Each number is 128 + 24 x the weight over the matrix's rms, rounded and kept within 0 to 255. Layers, rows and columns count from 0. Numbers have three digits each.

# up: layer 11 MLP up, 384x96, rms 0.105, rows 65-193, columns 48-95
# down: layer 11 MLP down (transposed), 384x96, rms 0.0936, rows 65-192, columns 48-95
up65:103130132133162088155180170160123148144145118124121154145073130129092140117125094121104132145139110157121119147124149062120143112079130133104152
down65:105118111132102114134082124118146122118157122090082130150126161116131135129130114094163156127125159096169172127093100156097111135155180120141116
up66:132135103093137152158145148151127130126125132124171141095111125110093103124142172177138086113199157117126121103150117145161158139112100055108186
down66:134131124105129111134115155151080155092118126122154148159128132135119119111179068120148081083091112084116093129125118141097111166088131167105146
up67:130139062113122137104156141160100136138124133116141119137134171166191095107151098107112130120131125123090124158113137123134134103125124114137097
down67:109160104137136123114097124135102171143111154135106141093108106153130185086121155148131140138129166107146122124117185121157147144119129083132105
up68:089103130111172150136109134123048109148104094195165151116113124150107144102141115070151112134140134127129114150134107096121157117101142106117130
down68:107122100183131128154096118130173129151145099156126134108130140126104104087180090162127146147148141108146134112151099099148134138166158125118101
up69:106139166141138142114139101131132129175118125136134153124147143122162114192128145159127121147123110164147060166138153146117104158194148083133132
down69:126126089189120161149152120121106127129125134153157136121134104118167120111097120123154123114117113143130058137187108107095110151128109126119113
up70:163166129158119161122099147141099133115158132136140134145145162138170100108108108135159130106162140160135133141162141126123164100120152110055104
down70:120123137125135107126124123114103151097134149102109129137104112133145079136164113121132098107096120101122142129127117129141164129115161124166088
up71:101146138109154115147153108109090129145137107176148162173138107098110113141118138104156077102133116161156136128111144118068139112104113096085130
down71:131114132162165083122101074145157115126110081167083123127124172155130134162172123176154144157143092127079113143101121150112107150116099114107107
up72:154133123135105137144113142142102162114153131146148127134140108133133110132161150094096096084147111125110118097126168110125124092172082151111159
down72:146085110116115097125142145139151148139174123095137126131083145105128139077130156127156127135092127107117081147176109123117100127164151102103134
up73:100159141127157159119143141141136122191136110132166145141084129163159084172120124164144096154178138129116104147089114121121094146167141111119109
down73:152148139131106119126127120110151143136113146131109151155136166160133141130121162101123146144128137129114126144111133143116246126133101191136105
up74:129148068086145144131133136161139135122114107112133151127107145164130139152147146092115108133109124166139130075109109136078117135149113134117098
down74:141122157159105145095078140116158095128123120145111091124128156167114159164111110185158107150104122134058119118123143134117136144135085130138115
up75:101168118132100160116132154084080147144103105141165123159130095105107115159133109131155114115146160150115127134118132151129109123117163101119108
down75:107102136090100154102137123196132126146138124136127111145120109102132153112108147183120144139128079101127106093114172128130142113106096125076148
up76:129133109131148162168111119133115115137097097151165108097148136118118114154135112091151109106116146155166099184142148165144145141186136111104135
down76:117104134128180107080122128101146122090118123081106120137143133130132100102155130114139199115079109143128158130091106125130096120131127093147174
up77:165111083125120180121108171105128127127133109158117177141156120133149117152112149112128131123126161113141125091113161154120153111147113090110118
down77:133135136140113131107099141150136131116118136140096167137192106123109109151137091147156153161129114101124121138129160130114154157125141149171067
up78:125165148121187159135158109100125150121091114158167118141132123143115141106165099162139105140156151133136129135120127121152124104122117134124123
down78:143103139114129110114136106170125086104159140117109168102112072134127113125112149172094145105142126121106149108159114148139096148122144122130146
up79:144108126133130173098133150149084136169081090143136141129139151138166121123104145112154137126137093144120120153083151128125112127105089138149102
down79:119155155073098148136094129156122129116117135183115114088142155107113131111109154109138152123162134102125125098112140094113112120105142103136097
up80:147146127115138105129117141146139099140138115114132138138147144137178101111091123155150101088148121120126119136107111158139117083101123146090109
down80:105116151125108127114094158116146151131109114149170123145164146119094093169142132109120098176114123143116082162107167125143179116127136121130116
up81:148161132148164116133161124119137104107075103104156104158102136151125115158175105118141136158169181115115129156144105105114125116137149095101131
down81:115114114130113109130093093089118141165113168155152116137127105101124086120109114099108117116092120129174105122138148119089109115167149136093138
up82:126130101152092120190143122147097110145146099120166102132170161118118092121158127106090122141149156149128140110117113117149097151160118136140146
down82:131148122116132121103109144131128092136141116178116143090101148074152118124103153113112114157163121126130143158139113092115119111126108124122157
up83:133119132161129137110185095134107111138104115133153134176065145133093140102127084170138075099175160146101137123095111111146158103144131121123172
down83:104156137123172115169119120167149161151163090172109136153127101158119141121128125113145154145100087145107092132151099145065117132125098117165107
up84:115104139068135097148097137125051146125118098139143159161132102141171100173137145106075060123114090151144113135088158150177165133131108125130117
down84:128127123116122152121134148144116147145137189103146086162119132144125127129157107166072131106114120110145182141139132130079131085118115104126156
up85:116145131174124109203137129128111104104134080160131113131104120122121118172129135109127128144158132130122117151095107121096127125120122100148160
down85:158164142123149137123130135149173173138134115111107123141131175127115117161139121095113163092123077147120122112120148171137169101125152143095101
up86:105093140134144117118096152167109106127121095132173135129117126112156120162146132127145115124107099128132122106131139150108142141122144139124139
down86:139121131131112111158097148132116134134158126134120110128149147154125154131128102136112106146131130121160197139133125136132104111123132138120108
up87:110137125133128182143129127159103132156119132141170123147109155117119122093123143119110112113130109151126146121091125126103134077130139152162096
down87:100090156131121082098113139126126148122148099101156160102116147088097138108135161119153094164126110077149188141173138150127142140083163192118117
up88:127170132049182148134105133151101090121112115152125201125141121132157099151118120129150139141159096170152096129101091107068160128135160084125093
down88:153098150135082089121134164154105130097130098144139113144159100112131147194147138141137104058139110161095138148101176136158117124157131130134124
up89:143119119161133135129143094129075095154098117146134150104148174106122113140164133079153107129150137163121124157117152117133143120109120095090174
down89:090141113140089111147105155118126170111141117145102134125108133155124135133120126135067124115092106126115120130125157123136167138132141166124130
up90:132114133101154165122094129163089112136154132138168134125148164085112149122161117137139096116140076113109129133124130173092166107114144108142135
down90:127154122139104165114114137097095106121131126124122156142155132144094093091083109147128112077124159143103151143131124141122085139127128158153107
up91:081164108098136134120161146166153148156115153115140153173102108104125146129135058111137119107150149137168085104132141122089105161100133111117130
down91:122116128144134106098109118179105157071136146115164088083134148087100119120127159097116142117110146135091151139108133128143125122124181103106131
up92:163149098105150150147106120127086096163139111106115129121146130143162116110117109092144129138152079120145131120117137095125104124118126132137081
down92:097129111117198093158131134092134096119114161135133137161110136130141111144137124138133140148171139127113124100142146120160151142126092150146112
up93:140144105152183131128153118158119105151151130136185156136123186108147080135195106161089123111118154177144111137123132113129126077134149060077161
down93:101141095111118158097133112122143183112129120137120128119137099149139104118096097068174162167123148118127119145119108152112103103111100165124128
up94:147147108120083112127108131143121131123134135127120165162129123169123136096116152116115093148124098088149119085122123128153152129136131138120120
down94:139148141112129121105105121129131129101147146105171110132134152116129162112122161126107139137098104152144123120161107121138119115157173128116111
up95:111127148113127088128166116156041126173153119177124161159110126085128151108119127089124119143153132135166128132123125090127107124179125152134168
down95:123103099113157124127121108100082102133103110134111142081158115080131112147123167153162116176141115121119149126141136125135153150083161148117102
up96:109131105120173123123184133116144133166148131111185162125167138177158137132115141102107118135139137149126129103097133113099109160083160147115170
down96:113130130113147133111120143086148168124139083107138125178141176093039083108150122143150082111165125121145126140115145099151120137122104108100126
up97:125144130104112104114137102130097156136103137134130152126135168103114141144095090112120075141135086150178115147140100128115129145154128059129162
down97:149152148134060102162132137163136132119119149143132111120108089112111110146082093096094092122106136162098161089124065113123149103144150113152115
up98:140117111109120107134100165154099115134132119119126126176111122082089099142191171080164101063130120152087126100123109129118198091107132145141156
down98:151133155154143114138141132142126138087116155138150138121113142130101186089144119106178189126175118121151149135089116081086128158123100144085128
up99:094101105089146153114127138124132166174110156135133140130129111139176148123136107152144120121192127102110132118127139130106103116123120116168121
down99:126138144132114143134105095165129096109127105100165121111191108097135112122146118136121147123089154142099195158109129132113147094079162155127112
up100:112137113149156141097139134104051147160125106120146140178147146155123114138105097118105118125168106138130138171100159134153126109143128119119131
down100:126093138133133112149131127182135116125141131100118132153120104125177069121125190146154115124130119079079126142085096123160113171127133122126132
up101:131111099134102117142101112117104135100138140087138143145160118137129091179155110128133100096125140135097093100136117096129183118103152150149129
down101:135105109114128094106161131129107133187140164156094147169113117156120149135095140137135109157131140131133091095105101139188134104143108139105121
up102:118213136127153100124149129107146112113113133109167142189107167110128118115130120101151068140147099122145128118094087109096121167150106119111191
down102:171148136166130139138101144124109185134095124119113129102135103132118102155155139099148131135155153127141132131121181138127162088096147142090136
up103:107138125114157138132112090117152184126133123166142124116121149154180123126107126141144122130133125157135082167129074144147138131150141091096157
down103:094140106156118127118152132139119099133149089084122146133136122115135115124034129108107159100078130140127137124150090127121130137135130174156118
up104:169109134141170092162085135103068097157124158141117165147128127109115143153172100081134105108159152129091153131079108138111173106124153134111154
down104:130121154094146134097130141107135143125122121094170121132160129103090141133136144091137104084111134165105134147119160084127154141156128208083084
up105:136102138122094122116167129128106093163116119119140139141126128137143159143140153077142102126151086146148142086125181104110114105132101137115157
down105:119145169153087121080155150134070170146137104142102118155107098149124146148153105153100152128117116119140173125088149122154096149138116101147108
up106:154124142122127140175145159140131100136146135155135142126112157138128101105111101148111116131126100140168114126111124095095139151123124143095152
down106:129103107090115095142118103114101125108134131108097112096140130119096120096110099170129146137167133107131074131107137117119133149137104129114152
up107:174158118127117101142143129156144116110084130089134161158105115108116110147151127112131144079129117146142115097133102141138122125096104082160151
down107:117132139176110103137121121126139142155120115089144097165138104159130143098155150152128141160103060160124098150147130146150166108088128155125167
up108:105102135131144083140150103111075153138121120178160120098100132119138115128144133130107098143148160119133134141150109137144160117145117122112100
down108:125116116105117119123130163140176113105130145137171146135128146141100151134154134150111098158141129135147077117145093157167143129155123129115116
up109:123150131158156125112170099129142109145130108127103124152101127109106111138134139144144125151143133139145116075119127110111163121170136137065126
down109:086123129132134172109132140131129101118158140151156145096166191072130137118150112118162141160127066099123119131127118108130112135093137092151139
up110:139159115154154135156116120172103124126139106152138161128112117092095121100145142143124109125149141178116105123131066127101145125122112085114151
down110:122140135104093122134149148098118115144077145111129117132164116213107133121123132096158126117158115096138135086102150122141101138125175165106148
up111:185101122112094104141151158117084112089157122140143159127119116125161145133146133126122068079110112104123115104130154138115162116162082132166166
down111:143143176103113148171119150101125109093099096129103107130160120130150109100102117131133161141153132138141139171082094129138070139098097138127097
up112:149145069153153121129161114175099134119126113137144167108119140108141129132143086140101087083117181161114077138109136131113154139151168084151111
down112:108124109153115137104139124095134127129123142117164125151128181092138130129137154104154108147131117149111083143150178101134185129119132130106134
up113:142129088102160141134149120145131142136083116113139120150145127132112089130156132161083117151108137120135144092101115111108166144147149117112173
down113:101126128135133129111124119122157109142140108132111136102161157128157124101140116085105093131150136133124248141132107138117129142145125093128103
up114:180159084102111169167124107125096159136144120136119118132093142115106150160127127144137109081144144172127143119094130101127169117138148148156138
down114:164145159152151173138138155146130125162142123120119125095144107157129111120123073055107141122105123146145113124168132156169157117125112087116104
up115:114142135083130172142158113135099153164114104143140155137134161104119122075100105121158137119147107135139097089128108120161098107157115170124101
down115:160112155134088122115115162157125078143164132084141116127095108149125092130115143103088108095097122117133098101165109177151134143158108123144082
up116:177150135132075083146141157143153151110128097098144168129143133152124109117115137083171105123151091127138109119123127136155101158123123120101163
down116:129128118138068105118184110137133096157122132158156175105124127098084132154160151163151103122143144132161039106130153121124124093128119129137108
up117:135159143076139119135132118124112114117098130106126135157131146107143134164119099143156141158103080188148092128112112141112129160116116143111131
down117:115121089164158099096148138102165157136100117110121081165130110118126137120094120143074187127082173136149157109121138155136135143121153122132141
up118:133127141118125122103163158138127094127144119118147124156093113177142121103140134115086124081162121089148127081084108130108131076122128124109133
down118:099097143155117164108132116112090159142134121078143110159132118165113109170076135125109139148125121089152040121095119124142166143101099134121140
up119:144141081154141145118127155133100146146151108178164136093113129139100132143119094095149117089140137127111143116151131133119148158157111103169112
down119:099125099167125166170144109112126101160171146160128126117127127127102139115096097122119137126149147159137130094124162116120103150138093137090122
up120:133102138122138104120161157142096126128097110164158112134099155120136115152127071100160145155118139132175111121109169148155129164091078062116137
down120:120164105132105149119091174099105157131147115137106130125111141145105113141077138147134165124143155150129141149123090108096089110149131140103111
up121:182126130109119114132149146154125124121109115144129130124148180172156089139148106106175105102128080120146126149114108157148083113139133128179120
down121:120151114122123142081077136160099134138133154123116112124117174142149125163114119131150155118093154136115181099079122117121158121139135172111143
up122:116112146118138083092130098143107110114170114169142147105076112128145092096120120126133091160169110115109139099161097180115141130146103108138139
down122:139091148148106118078094143135099137120141142136129184083103088147086143125133140148171063131125146124124156145186107172132153117162124145104139
up123:128162124129137125125183101157117127114126126177122126111118164086105148163119126102155124097161157135147116122093125110106125078137143119092141
down123:145102135139155137128116143075144135148124117122109149155132153117146164128139131145119113204129142155112102124108130134163102145160115180137125
up124:097111139095164147129146176129128137166126109150141108120110148097161121155123081084164162137143107115177106126140140148156129122090135116124121
down124:163117151147121160079134121134135142098129126133124132103086152140125109069132106123100165138140150137167133136117135131103118084098105115155098
up125:161135135110125151146133098133105135148093112104165119189141150127140079126143096117164119157126138158121122127114111104126110142148142126146173
down125:095089115119178126139154124113123146080118131127108115127088106142136089116161093143102115114145159112104127143112134154146139142147150165113118
up126:105149128147119125131136136120079149167113114090136156159140155114138158177111139145144106132156121169119111120161139113149113152167147135142104
down126:134123121101141115185125172133158114138094110107117110091081089139184109131116121073115133118140139126122122157124168111115165147132120149130129
up127:101161117136119128165159114125142116145115115190183139130121130145116141168168128144150089100124126146155113126138148100083120159149081145134098
down127:125118149122103131120139126125147105119147123113136135117149124130167120118109120111169115109122183099118180109141129120097120089093143119140132
up128:146148131070108156138119134123098149130077113106155102127130132165157108127097107114080117072132090131136087118093191140106130146087137115111121
down128:106143142115127184139145163137096121144156142125139118131171138144081108185136099168141105120133083150141111127091144083128112181099091144112166
up129:122116130124144164151094187150126085117101115182162131125164125123112161123125145123111102146154156133141101164119100135114159133128118132120127
down129:152084140150155111122170109119154138150156111150070083119118115119116066161104162062116084140151104093115056145150179127107138109106118101147142
up130:148173102098150139162147143100159107134137096124135129119048113127112111137102139156138134141135103185129081155158130146153117103144126146090130
down130:136105139129125061176111098120127108138157120124118125117133093187109172150111094112166081127118153109120086123145153147159113144159150114109096
up131:121128102078108175150121165101109120137111133098148161159134130153126131121102146113117107158161069145141101128147151121127150099120145118159145
down131:103099165135114118121145100113158150105133150097129150092124132130118149101112106114153112114100134118135145123149139145138112140168105153124115
up132:136156089118120125135134147136136128131122140108135160139090116128122136121122154107101070139170145183147078118124148133172141126127116124147122
down132:111118168136157122087072099138164131102113113126122120126135160113131135101134115148121127098126106083156142101118100137118125124139130153190118
up133:108101145155167155116125149086109099137101108102166149150108139169132141114117136127122099161142130117109127142151151101075119077098140112142170
down133:155139085180100143130126134110135148158144067108168107128153122110110115149136087114145133146116120149110111180137122140155143134112103129106151
up134:126133120152150117152150113193120108152120135139143109133106120106121129132134112124145129099128124143094108061147149170094147117126128108105102
down134:120138095136130117109134149104182086115118119148142141108128104120120161144082131157125112168165111111177115157115171096165162168101128132172106
up135:152148099142177128122124120142138094107133087124153135145127147114122161119115112110133141132116151112112124141131137125138155109160153155111123
down135:165121132119120115087112115138148114096136095126113146124089137130147117116161123133109117134098127166096183114136111122110130150124147098146119
up136:181133125094098139106155114155102074130145112128129133134125131150144133151132132122133115157125137119160050122103138113120167118114115098100126
down136:101139122096105114130105093145131118106133105156134156103141109087169159139112097123125123127105078132158155118107157151151142164101182144140144
up137:097137134072101129164126146091077146165105104117151125119136141168098078134155079144127108129149146107154165124102153123115131158195113134083105
down137:107096146072122114124120111117102144186126165168130152125165137100140114136082115063092130176131148110139106109111160113145120083117143129113144
up138:131110122130149099132095118115111124171097122130127169125084115128122128093142101129142132134152105138129132120085102095110160108136095100137120
down138:126109151152133124137156078138168161113156149153108136139084122133136110098139089143134138110140124137081110118120124136156145098097093121097139
up139:146135117142159144100177140155113127134135130101140151149145196137111112091143117134145112165135155208109130126129112094122172136171145079083117
down139:103138101149137156108186136142125137099140134152124144109130139126135133178082139106146114136128087099138109136143112105163102139098092119124161
up140:116113132106157122150150116104138131152140102154146091098119119145153115146128084155118104148121184126104117131139134124114110113137134133115162
down140:116138139175113114158123082134110132116102106146119101141130123135117106110140138127153125118155123119148121142144112114154147122116117121134118
up141:178155091154127134130122125146116102149109133138180122112072131094090141129110165145113103119126103170119109119130150161094112112083103110114138
down141:148125157122140114117169138135156106133102121065109109137157133114126122118147128172135149112145123150137162155116127102134147143136127143113162
up142:142127072143142138119112113107099073118111105150153134154118113093125123163174135107148128134173178113087097107105127082137177067105141133119112
down142:118129122162116127160096138139123165162146151101135142074124132109150120129116107097126122085111143162143142106141101068121149131101142119152127
up143:151171107152155160141146104113141123139113112112127126157106160134106119157117150096162127128122151135133109137156097083111123133132101118125120
down143:129078163141118105164100135143142154111114128142103110152132115145132120100154151136119147143141131150149155148127134104124175110135108103153094
up144:150115104124139135112108154135129079126113122102123149140097131154134149129158144127094070105127117173147158149149154120152128172151109123170095
down144:087150116125137110119105122134081134103141126135125129129124124153135144133179149139138107087153156129110142146091089160100123121102130102151120
up145:146153106109146108150128105138111078155120139099103148125133140152143150173108069087112142125148137119142099139107124120115148117144106139090138
down145:116131183123163069105075115131141119121122171145150107166124104131133142116149132104095173147143153138152083135103150109156105153156104107113129
up146:086093072147113134104130130123107143125084134106115142135093130160133122159176153119124127114172107140143140132138119112121116109186135094145101
down146:156107099100126089137111106155174132135166106144106158125137138106086113104102126104130134171132114128171113101132125174137115146121140104125083
up147:152119134082088144138095109117098114143087125174141162125114121151131132152127130100122112097125129192158109092091132119146159096123143145109133
down147:085130086134128152150102126132146138136125083107128138123122128132089148125116130114112156119146132145138093135149144143142180123145161181111126
up148:106126148109149102118150161114096099128143104133130152179103128138155098117152130118129095109112104136107138131120142137071138156190110099159133
down148:130138168137156095141133159090124098092137102145100170125131094123116121121147173182160125108121134119119116149167109193125089153097130118144156
up149:167107147069146152131144171119105092183103098105126137159091189170102122099152123134127114119156078147121125126096115111092160149138114094146122
down149:141097132153156117168177105099140130123112145159106143081096088145148074129159122147146140180124131134121099139153096116118132156202139095135107
up150:106146153129127154150141148164106145132126113112118125139151119110127126113159099106121088144151096164151122103091112130119092133136137102136103
down150:118130115148107127123124139078166138117138141116160169125156156123128155100155126157129085145100112115144126126151164120142126104095160172097107
up151:107129122105095144144187103133149102160142115098166105184146138142084115119155102112113057162173125138156113140142123117124136115152171120138105
down151:090097120139093116107085114155133104145123148146126172092134135120152164170062096116167112109117139121122129127090139121152141150081144144141117
up152:126129117133111091154118096106123090158128097140127149138064095139126081099126099104161108069114137082105073161119100158123104108154113141125123
down152:148178175140159174111109128154124137139158141162142132144096124166146147111160116154118128162139096116103151110122106127151165103106150123109114
up153:098113138107129130127176128130111096147127139124168142104124152128150096109140085147165130094110150111130102126075160130142109136129077140131101
down153:106123130183129095112099080109078115117132146131115103111128151128169152157131134119118102116120181115115113114134110132136146123071120133143150
up154:120102167110126122122173123140139139181142090146140123118137143114153104134156083154144068146157140105113106129154153118118114161157076118127143
down154:154169136139119129084116141156150081129116155108120122152157087139093130131157114149119146117124159155134134117147138121150113142107114146126116
up155:156107100133158158152139104163134138150127145140144156106125136086098098179144154118119120134146132170142096125131151157092155090105158137146107
down155:110084106128112097113141150117115146103151147162082117130104093180151106132098120167100143103135117104090116142120088136155150155077143153141154
up156:119120075113159183151104118130132134155129119153111191150126151154130132114096136125151075136200107096138093157128131126091121139089110131129157
down156:112102142090045150210154126110076134167134138136143145159145116131139147144169107115125134098116110125104111124165129140120140124111142141117145
up157:155122135105126131114114132148097128131116079169118142141118169144158122144155158112113091112144126104132115137128120137147094168169087097122092
down157:171107161159143165164117110129113124155100112150118100122072144128121129156149103118120149142122149154144155121126082165151180126122138139130146
up158:142118094130166085146127151113112125127120124167163145136129109140136117145106146125086121124127066121133081140164125080114105127166121161126130
down158:103158078167093094126157092127161091114175124160131126161109129098162104123136101158055108120127159156123131142146159145108148153148125126127119
up159:134166127126116125138132151141127118128129130108144194183133148143135096131126157124130126110122102141118108089105113171117104137137129133160136
down159:108106153089135106144121135144145118143094155096096109104136159168098153166122128158129109131162156120117145113108109139121106150139143144156105
up160:126142155105150077104122186138131152131106105152145114164147159129168127112121115127162136113154144102134123100101072095125132134112124120106126
down160:126112124139125166103133128106157131159134137128142159124152101127097103137123123128073134129144131176139179082155123111123132136176110124165121
up161:120119103105106179114158112113118084185133138121158111089157126154073123153159123129122113117161137148137127127091171115129113160177125121133143
down161:140116150147123112139114121160136139142154124178100172155119113149114144107119124111130094095176159097105107139097119111110093140110122131136153
up162:127121141146123144108158126113130112188083140146165160165108175139113125155133104097131107148184083137151111083108147132126128141160087118119137
down162:086097140140133096123139118102137121085097087110137096113142132097138138137141126115137104091117164157109141145171145145170154136100185155112062
up163:140138098163131131143158113148098110140131132142130129161125144128131150125123122122155142133180150133131139144143131115094148141102105069081110
down163:133163123147134069167111108084143119112125154180155134122142144135146162136124125098112090100154136110135127126171169121108110139113179138091168
up164:119138102122143111135123175080103159119122114125160140117134110158117171181179142128088098111151162154120104133089109139141146147158112118135134
down164:153105132118111122143139139145134099116144133142131138097150170112152114098127116156098113108111137147082126114088130112123112148144131123172139
up165:126171132118129173129116153120139164126096110170138124129132122149133127125157092156143100128121118133179113135163169104096191165101129131140116
down165:160091130115116145113110104131145096109093139132157123094148111126115124130158173135113111151148135099086129144133135115170133165148187138154113
up166:109148120129120152132143131117125126168104085164105171146130104123146124174126111120124099128133082099131115131062160129056117140115097101094169
down166:146082112158165140125163156115138167154171129161193116126114138145149155152138139126106131131110161153126169121114126129090133129193135123144098
up167:175122144170157122155141160127100097116150128143157126143139127151116128092160113109153125124134098113115108103137107117123122144106157131132112
down167:083161138171112126144147134147162125116119147169114115135128086129081120128150113150107140152132120097138138116161140121155139133126133117176146
up168:135156126116142137163118116107105168141101109142119139146121129150160124120131123140111144110141130185101135124114142141073125180140158144103146
down168:139100133119140097087123130111140117129108175153127114137126133149132116131146159096115142130135125128117104070143130104149145141102077137145151
up169:102128148137106168116129132161134135122164127102126131153100147108172086147110115084108095128170128197141115161094096130095139112149125145129106
down169:131107128146106142123162139128148155121165137087081119128115104111122113128094150128075106157125120128133129165121137148159118148141123167157120
up170:143110085163133114186140102166112112113182080136119127123123129141132115147172116099143130120137150140154128118126077116108148092099160108162133
down170:133167153129136152203163104116118149126125142171103124162124154134143112142107107136158122118188096112128084119145161136095121125112130078136102
up171:121122103148173195111102149135126122122136129121152155130086141115141113161129067094126117099155129126140113157115154076123114086115119151092157
down171:132126114137139127103141149101135130103189086084183131101120141121137172092127123160145129127171126119141115125140201113159099119080102152105114
up172:105111133145133132154140089112128144118128102110151159143121127097145078119102127123104138144130123112163079121123155153131088153124134146144125
down172:140137131129141136116117165145100116126095156155136131118127120142125120136152100117148177107128131102118169120120090105118157117142078125159142
up173:116103122108137136122131117133134095184148082174149174124085178126130125146116164113120097153136129100168111145106149138133158131093135113123141
down173:185111115137166134132157108168110134121098127088104084134115129156107142162112091129101109148099149131141159158123125156106155123147167072152094
up174:069132113140135090105126142086127143141129114176125109145144156160100125132140110089112078135142101127122089124134176154135125100187121129139130
down174:167100130093137115110076115162122092130114102133099163158163166080167154112124153168151114157134131125116138122128093145140100147135119129100118
up175:177161159140120102138170104137110098120144123188145132145132144143120124147153141128123110113115118193177101129148155123133146129136120095099178
down175:170137120127118090142142165117169126168072139121135166153101107145159150130126134126107103128187123139102166112145151178112127107148166167183118
up176:133119076133131144146124122149124129136106154149125158099074143118131086132135127171107125108152113116152118115162153101162123089112164122182152
down176:131053173159110132091151116144140133143150100110143122160130112158133112119124110135143143127112157161150144102106116126136102149140129164108118
up177:167117132127164138085146142173147139127122083121150187146091136140105112125172089085152104099127144170186151164092101176124128139114145150140088
down177:125170120094098164190127139084126119150119155139105140153109124125122142155178128094121131141163091133090127132133133150154161101122087120124131
up178:128203152115128153149165144170135116124129100158191157135085130115112112145129142113085106125136140189171131099134091087172121135128169127098127
down178:137137096133127150129125141112172103141119175113111151140126153118097141058172101133159178077103151102123151175115091150111118120120137099097126
up179:134144122114150123133143157116132140137130111114133164132114144106132136120119144132149106093122133121119109100126145098149123134118142125074111
down179:105097135120102109144120113156087104133148156156129133137133080117136122117147109130147117130123114134119127150116138116130161133146116110127108
up180:110168122117184134140110111158120103119159132164154126176148162085132110154129132120078085068121151149179114157140091164109139079134190107110156
down180:129101132148137130185180085104166119151194123131120156079139124159113164124153161147155130117149117123102138107140097146147095123136111118171123
up181:121126141130179128126133105132148146127121136128119177140108141123137119121108107091140125141119161121135121114137117121109114125134107083110137
down181:094118075103133161117117121118128121154119137127098114135172090130131142103158129145129145127114093070136142135110088158145136135097135117120157
up182:119122073137125099156156082104132115115131123108154160140137113116079139153142122065156092135157146134137082138170085118094124142121120144162125
down182:132126111122141121107133114136122137111128137154142112074157139111089144109129128116147105104136177135139118128142149129152121136120191130139157
up183:134127142104118106125123135120098096174152122104161128139160162156166098151159130144143142133130113168117108138127127144093128131165085118160083
down183:110139117104106088111082121121138143120149116138100156112143128149164134163114163159115137098143146135134128112175119082121130119116132166081156
up184:134124119092158152133147126118130144112060074127164173121116130096125082150135129134121105088128128155150096112111088144131127140110141131142136
down184:107130146178121127157113152138184143137139148101136133115143149105116109121137144168124150139178138056110160118129144148170130146078147140160109
up185:126159126139117108113132123103130150128155125082148131151147122110122130166144123061123093104153131163154146109148121140161114142102115142097158
down185:142144094108085108131133152106053122125109115114114106123125170113092123118148156106155107182140108147154151113121113081140062105100143139110107
up186:120143083142162120102139136107109101139140110093148114131144125151157111153132098130147129155137165158109098108112134172127139144156115126138124
down186:116107135119125104100106148112116123169120137125153116106095120126105106117153143066141096125122160112172113119096180132156143100106097136151124
up187:124141127072154133101128133094075156142112112140122150164110178094152079117124154171123078118137098126139126150115132141106131139129127125133129
down187:128129127164123109159089143091106135102131142142149118083099136095171144115103077112160113131128150118161098136092131208108128131134085139125144
up188:152153075133126157144092133150101119153147118172137150115113118089114124149161129084130127114130151131131104119132101158139152175141106118155098
down188:149136126114139129163032134137105174167113129069134081148121082120127129146121119107180101141121138140120140123140142149172115095085141099187107
up189:133116127132135090135125120116112136145126137134154149129144136123151128120148109133126108145212141137164129117123159072131084084166137126143077
down189:156106167147125150062152118188118129120103121106116113098121099117149155103135170130113170100153155113166109119144121100174099144134140119120106
up190:115101129092207120129146140084115141139131132148131219120106087124136111116110059104093101110157152117134096163114156128163129137142147121098150
down190:121160167147115137155135117101147123133101189168133140142130121123100103151138163212108176134105133093151155151116171051096097122099093129173143
up191:091149083128100138112094135115104118168101127171137110123137146137121095168154157150092113093145099127106125103135158124154175087125121157172159
down191:143151134167090129098185126165167141090149108119132109154155098119121116143115099129110143131116100097097137090128119123112112130117131116090141
up192:146119097124100137166099171174116137153101125135129160148090124159135153126132128112126124072157078182128088089141151080136136142104141121149142
down192:103111108114132121159130144124121164108134118156143074114148139142070109107133122093119163164152143100142104136145117150123095133144114158115133
up193:130123113130136146100138162175128109201127067124137166151116096136119132153138143155115108151142110185162111123106141129131163146176099117126154